Weights of a small GPT-style language model, trained from scratch on English Wikipedia.
Training: a variant of Muon for these matrices, 6037 steps.
Each number is 128 + 32 x the weight over the matrix's rms, rounded and kept within 0 to 255. Layers, rows and columns count from 0. Numbers have three digits each.

# layer 6 MLP down (transposed), 576x192, rms 0.0814, rows 454-487, columns 0-95
151101170134084132172071108165158181160103103117147149132126159122105113152122153117099154126080055128122125052170060111134135178136094207117116122132139128104154069109103085106110163154136163154142159114129080106096164117091155113151129176068132121111162165126129143151140234127161113091
168178127143159131142132163144084219150104158170142154114135115139135170084124176146118103111113119145110124122113105122162114113142196057110104093119178087124134105118138113119078123120103112133130158186131127177138086136119123134124116144114174122097118130088171128102177105106116079112
137100118156179173093158079122087146078166152122109151173108160132146116118156137134085143140134130166095084061123132118073143112136117112162135152114179095077112138074132093155115097106184188111095119097136094158155117126078154182124154111105034133091139174133165085096161181144116103115
122117153119112132073143124127137151197116112165174083148134109153118153103164154109169136126155126143106122128118061115110105152098087199094180093123079122117139116113134113114126136110142104147113113203119147122163106137133120108070126068176132171122132136078102143134089090158107055140
154167125115113099161138156147077129105100147158108112112164121079112088094129078104113140100097141058127146121140111145131123118112148129146130201137081100149087122107124113136116067174096029140095150137093123134142108174087164153145171185117145167163116148096081174139105120145157132172
120189130141156145143097139163126101142183150159076133116152091109089120066161108179153077131114164138148115152138167093141095164103135110125110115129165110142092138145124165129138142124092157095116147096098119150154124175159122147086123128076143143115101171142104170167152130143106140144
105105131156136174137136166133159157130136139119149176132159132171138092156114175124106122096193157124124145079145070175100096107103109084144159143169160084076165077138180124120094142112104154101121143153091187123053092127123110134075072104105129170109188153115131101114132119127121109155
094114130128099141106138081129154113111149136111137081103087111144078168116160165089114121159108072079141165109110150119175161091125172172064129142116098181167127180119086129121070101137122161105122161157107055129134173159166137112140126203054150154038089156098093076127102118164144155109
118095131144081110119059109185136148088070170173162149194119128113166137153113136076152105115099067151124166132103166105135113201139184173067143144117077050101145080194134066125114102124175144120129107142111109166131089132085121157148089127143145163179137110142117132135120134160143072180
114114131157146131104139112113115136121144092150084067154094165153071096166124131172106094164137065136063169085111135133112118110167159107122074201132089141117140162079083124145155106143171127107176149157166158169163109176115130155092137149169149171191138164158140138131136111156097137181
144182148139136131184138132102044080116126134086157140104157111148106179063066133075116134137118086118142141188162129069118082077142134146102161118155088125128125091105068155133088107148122132107096136103140197177118187098119143153080157167133123133065183102136150124203119133172119053150
138090134117113125113164167160074105200133130145125077144192136112133144111164075139161158158087146158111124074156177144132119124102108104104132122102185085100142115123133073167088185159171134120151158121154128148137092125057140118162135108119112148090153160089125124078145070169172124171
142087137032092148151139102115196127174112128110102113154144142123100139119168139115132111129165114136117158078134113070144110109135167144097112168118175158138136121141151183156089125096105123155130109144098195108153096092172100152124084120177167150120181147168110091147148033068112112146
136149132059154073100076156138143134094088104135109152155136113137173091104168143130127096170159128069176115110105107160073049152179090125169084077120153034169124099158156140129157155105146096096153151087160090144106171170121126148074184138131155067149122205156067147180128125213147108079
117125160096118065142161112158139091107170130101160142140107110125116121166151129155131135129180081162106100136128157102110127164147145115151134125057138146089142108143121176181168132108121077110129122146145109176139141121169139159111107151151173157070104122137124171132124139170101164099
094142137111163163106154137186115151136119139102055114126089138142161150145150075128140128086195119082105145125190096110105182113103165083135104123125131117173142140124145081161119182168129036058116122174166177141109085157153134191131167113100105148141027159102131148187129099088132160139
129140151112149127111081137055068114138147150137069075067182133138157155112109113150116180134132149148161125112109178115167147129141184103181198099126114115081095038113118055123097115105099160122094116118139181165119096168071088126183133128157104159168145170151119114156052157178111114132
127091175133177143177087152124079154144162136147145090123154051101114082152132148078175158110093112103122107131163126155182123202159115131153090139107103143076090106148121126100152185124102148107213158160116082144163096121139090161113188182144112148143175093093100109157185156158154137154
139136133137117133145088106202157139135141120140184063110131105104113152156125143157125106099129139140117083141119165127092132145119129135104154133150123156136153160136133144099111119179100092164090144157135085100181132151116152125161088161126113168096128138129120102127170150163112210122
140141152168097082140112110089089067179118168100144145143128114084082114127133116089185098151131090141104173110141113121134128104116119113166147146113110156090105198153163136146119145089144136093086140117150192145110140075104126136207134129095112090157113188101079139097143140101148125095
057110087116158108164141075129130149180147104086058111109130156087097128147118142138106129181114094102154092174132180174133175179104105151151119105105111104132085163135101149101153146118186121099101132107148152143139164166177118099199115121072128108105094147169129087109121110152138114085
153147110136133099096105129144187184083053115132137094127126166183151143125135153102134117125088152103108139137093156084098111134174127125136143123129153127104118137103101140088132106180157098100144102166157103103122065121168101090139155122197176112121144127167110107043107081130144141175
124123099130088137132154122150105139086131157129112138089136155129146118073125176090099139132149195128137130145144141190115061059069139065129136165101186110116166108135138161142144157144147190072084116110136129095218140075144155088112166161138158029125155115103102171088123048138092105132
102141162169149103111092186143150164153119172131157165100126108084143115120080116087136136117156131092127116088118152101103075126113194087142130181170065112147083084127178056138141139083094109197122137118177122092130076151112056173163169184105140123156186112062131161103143144105153134119
142136152102130096091125096115168109153129179109100118141134111146103099127135157119120115105164174127139134110047097183181160145138100150157107144125124164085124066087145109098127091136084193130143097128138120088111117158204154173131131118118108126150131152152085112141167125135062117103
133123099189172145149159146140094083144149139104202093152068129139073147144128093133145108067135191073107073128113136087142107161134125096077143096116153126151088147176116104158186156118108070134156170146116175123148162188165123109122112091143129161102155072044165113214122127150156102130
163147133106124175125185099102113102133116098118108122111165161129173085103125065111195125119122151117074122157079164092073079083082116144087135143154151126095109155074176130108149134143101199133111113108128123115179129099125146123121132121165115094131145152121112162157127141172119107166
151140129159167133131103156119151106067158127067138093160127153098093104151173122120099060069144124123085172091060145142167115079128114146105120107156162110108087115063139150101124170114084093177088084141108145159116201082122134062144091072158158162089111076113103130133088116106133136137
168089114150123157143133144111111184102121104095123078151085201141125096134167064089111203144193125150145143107139084107105136106114113095107105146123144106129100127118093124106097115136043168112189191134126095091090082141180110143179064170130149077209160076094168166178119160158147142152
182090121111135095128110134129177137100106107128152141093203154112122143116147133170132114077080123056125092098158093118097148099154152131136164098092115079136149081164109115054141141122157159118114144161153143111100112096150114092122187085146171155183112143165174167137096117142100085133
194093121111112162071111124172108126128147168121080137105079119171114144120111115136203144138166130106163103112105118147118124125113144121087111191121143074187121168097096141145184180114137113069139150146124075098166114102089142148061091148134098121170136173131112128092129160138133071119
155130152081117082089136138131157129129156073169126122100128112103126132133107150092132158129128144185121119101029126192143138155114174109092170124098158141093109114164135106129178108111117163077142125115090163136184140147138119093163167109125177109145139159148127157158131144118130149190
148184128183180139153117144131124072111174151123092097049195142117155106109111135152142126168097129110196107208147199101138115152171094111124200065172098071161160077134106078128158089137102085118129146077110164087154116121130147127147157178114123175104121097117106138120193141158155137096
140136155090159136120077101167169090129111154203062126129094177150153103116150151133156137126131100121179138149158164096126135196136166096109107149063165153127122139135157119093131100135174113132151100112132121123187093065167098147149128147138152145165131149134109132079141078130128157180
# layer 6 MLP up, 576x192, rms 0.137, rows 455-488, columns 0-95
142120101122167144187100174085106174101149117114052104125145070085131084096121105123152088078112114109196149071121144124113174160142147162115179153169119134155072095160157138078138174135124174101106144101125140172086140139107127115040181142135080135150154148146108136121163068131167120138
101125141107151135139140160133128178162131137178153126137100129099099041171157087098107126125117175126224171149143126113074158120158111136133170132158138137109131125128148128073073126107156142122147113084146073148092134164155084122117106140142143150134103110121134162159117145156099128143
113164107097146100105126096145142134113111136132092167146134158134130100083141122116157102167081138112114144165152109143137155128143118101101157112129138196102136155120141207105158182109149104102125097104160150128128182115102133084150110085105096132124133143112173152090083157106161149115
160109129182077161150095160093122095177158165103115150127113110136097143133137126121132151133088169152151198066138127061103107154090118104092150077121094125094132094163155168150128129073097141142099186082140097148164159086139124077123129098104100131155107163111143098110098146083124110057
099106128163163140133155121061125128100126211116093161110121119129177101154155138163064138145093130092175125130052105131114150102112141106125137108080073060090145141112121095088152129188137110137075109145127168153146077137085124184128147182142160102185093146111159088137070093149149154143
151100192096128069114140167147118152141102142136078120053085114134091066174101135122154165120119102097119119081160131156172164104133154152122115136125148168123140142124114155128118110158138155155134079101147073187175165160144148158134173141142175083110130143131095133164154185135172148117
149106134077172112147104116114184037088113134171097094125115118090120110117160153136116169134128102072172151130154098146169141125106156160196152136126104079126111061135157143106063112088154141137101136157146138156101118096169110179122164156137129179126130165092173104146135138118103207080
118147163137101186102106117131114175100089124125091096119207158106121183106115037084085119107157083161172171161129083156136128144116150136156112102143107170087152106179132183119125169170168184122138108124018168101145096144154133110109183078171127162067113138199154137101137138138146137146
139123132144183173105134123117117093108121135131126174049164086160102114131119127115092114199092121094137155160119177154119188138127133129103120058086137056124089091133102118125162188163157153153136158087126148131082075137037093098106138083119119146115118180129124125105119113114185179115
103140152138132132089119125124204147115097175218140115114081104178104126186182090211175120089109157112148156137123099098095140109112136170163125135122113162102115144150127143146187086106145159125138159155086136088112122131131114114196124140127159143136112114104079169107145098115125183137
113171131142115113135042086158098110068157172114130117164087042174088089113104143180129095103096131105085107165127074133121102073103119103112106159128178151130114117141143141125093139110116128079136110077142083099130101130087193137140148118166172081141097123146110143127074112138130120161
134152160142167138119174138146123111143146124089137061194147086142094111175128116119154149118115088032076156111125166167117037141159099079093176125119127141132070104142080086122129132151151115190099165133122145125107133105158160123123170116196130109078137151111065116146196112161186144110
112099155163195121157122089089223120156101109062197083100168128137115088113096124174145149122157113054125127129083161066115121178130107097106112133180087108101073098170118108052118089165134095100108134125116159142079121065139074120183123106185127070215164182128141115160126087101123151168
129117128162133153098200158142098157140115162103120077101125115151136101067102125151146125140132132085143141123114130095194151110109043135127125102137133098156154165116134071151174109155129084151138174114168096157125175123138101103125204070152138086101153104152149161153131042159131170142
138070083126199102164117103111128096125151100127080161170111103104129115170121079101183112137142133119167148083087089182169112131111138103054135080159105150115084192110075133141100198160145141137109154096128172105099143119153204163117181123135111175173127195117169124143197128142142160211
101137074171124161146133112066093089093179096093153119144144126149156088134110061133191159160109114111151058197126096062128156097141137135121149132036147065142101114178127134146154091057098165128150129107130228135148135131131080159159149102174158162147182091090156137090085144176150110150
177171182187159076139080133141132118095092087119120173184116138115130173143071118089162115076155099137147121138111116109080079117109104131095169153146164139119116132113135163121137120158129115134143067142038134154126126088108162119142102132135069161180131198156121106157118110148138108148
143126138132169172130106181079074122099196130137109166151084148106107151137144152188165138167110158148113132176100123112095183099128141143163135132120137138130141140122104139127141127160125133118108127096137141136125164128107163148084105063152140077105085121111100092130122147145116074107
180120112138128098163117105104193176131132125109119149111134115119120126113164117053145149091105145141148135112111150109150144072106129099093158106097158075121185122173129103163128094152151124146101114147112133148165106093180089170155139098164138148104151146133199158151141129090142084141
113115089125110152113092086184177108165069186131133092175192101110136141132112097172184124126065118109130144174162133163135105111161120151124182077169131082150154103133185115094108143141115145132159110187112121044162154114147037096124125068139146141089145106169168085123117105062134113167
113143121101161133165138169097143112112152126139115144110162060119103093113123086127123093146133159184140143154092103113135106087137163069168114077134115154118156118184119116123095101139150092149061099139116100131113137144117165163100151153170106130113156104136188158090150170179123098133
170117182129199135165170089178112130100139181117103048129104181111089073117109137142146172102153093107174110138116148083141047099125111151109132139121101096108107166205123150101080164149147141119123125128150173180170151157181096102101082113156146129130108187180168203115122143101068126174
161077122074119120097103128207113093200123151105112149113145129115128146159152118144148128147110117079184101135166147096072142081091104084186149135097095148115133122131115140083089164102120121104156142112095098137132150121186139165176094128162106197119100152112114091108117090183109152153
142085117138130179179163051123149152157114138096164092156185098109072061124117144114190179123108146137097084139117061179163151084096049156150139152092118187123086184166147080105177149132059180138131121132108164213129167124160129134176209166099119123139111094070115140136107114164125122068
083122155146111166131132156113146169143108097198117142161158117108099099141114104178104123067143104096127130079146122126135156181136131177182185103062173090090172103107068149119127126092081161082100098148107108135093166099097103083133180084172093061072147161140168124083159114101118095197
107096133114122114128078170124092155133172057120131199166163112119131111084103129132096120210149124127126079117174108228101182149121176121097179125113120124130108168152080139177100132108162159175103089124140069136119105120138134128084106115154142147129075197122122128090132090135151057181
144216116129145072155148103092113156113194100133112137151162149109153140160185134115125152167145120175099106117179091168091095104101155152098188114119096074157153092177115089102117104186151096150103090122123095117162131129100077158155196122133169193132119125165100115104167136078134170065
128163171215196091116117113142170154117114106139103117142117099180128096093184101122113133121091126113206096117105132130175104077084067161103106132076195092108117121155124157112126129067152129102142059125166214105097106172127117074087107173124118160133137160167116041126175120128182147163
115149152138153145076082126145100193149111171135152110120138175132083181127122173180082102087137149130134129176168153165117121120140116133186088164154147125121111144119168162125164143142140102102146082137131132177172121188112166126068084113163109133081181109142089140103059093166146092145
078141128135145136114148154130174105163138082136181095120143135137105111115188142105107123162147154157153110139076106139133129139121174153174131143124175150078152130158125125068110055177185123141131132155096129138117103140116089089189149128130193120096122142118179108112139081137159108132
145121161136129189141112134122100105094122164099078144150116124146153119072143133142158111122095134107104167120140141126200113138107171119131120102161089131133121166104161187128177153094129120183123137163147135108151093098159110114134114167102098124151078120142070137104159061136127148112
140161167103140136125127060110110115049126070095121118123066078118102093165142123186159170170186115114110130114181163163091132093100117140172132177144148181155094193144163123093130116110085127038180099135067138139146153189140159153107129130135128087110100167152154120121030131121179145086
138112141140173135146159113107110150121143109132160171120122110097106113089087141127125142130158156115134118105110099160131142135110106157182176124140102157102156139115137103126179083098111149123100131114139113118157153147088129161104120167124110118091101138150150136159129164162121089130
144117127088143161111100143167095190129185158147101076166095145104142127145140167139102156192084124163124165157174102122102125160072133134160176191145097150123132180074120196112189127177087177085096078114071113098109109096085130096114099104150118096142057145079122105156143189149180160108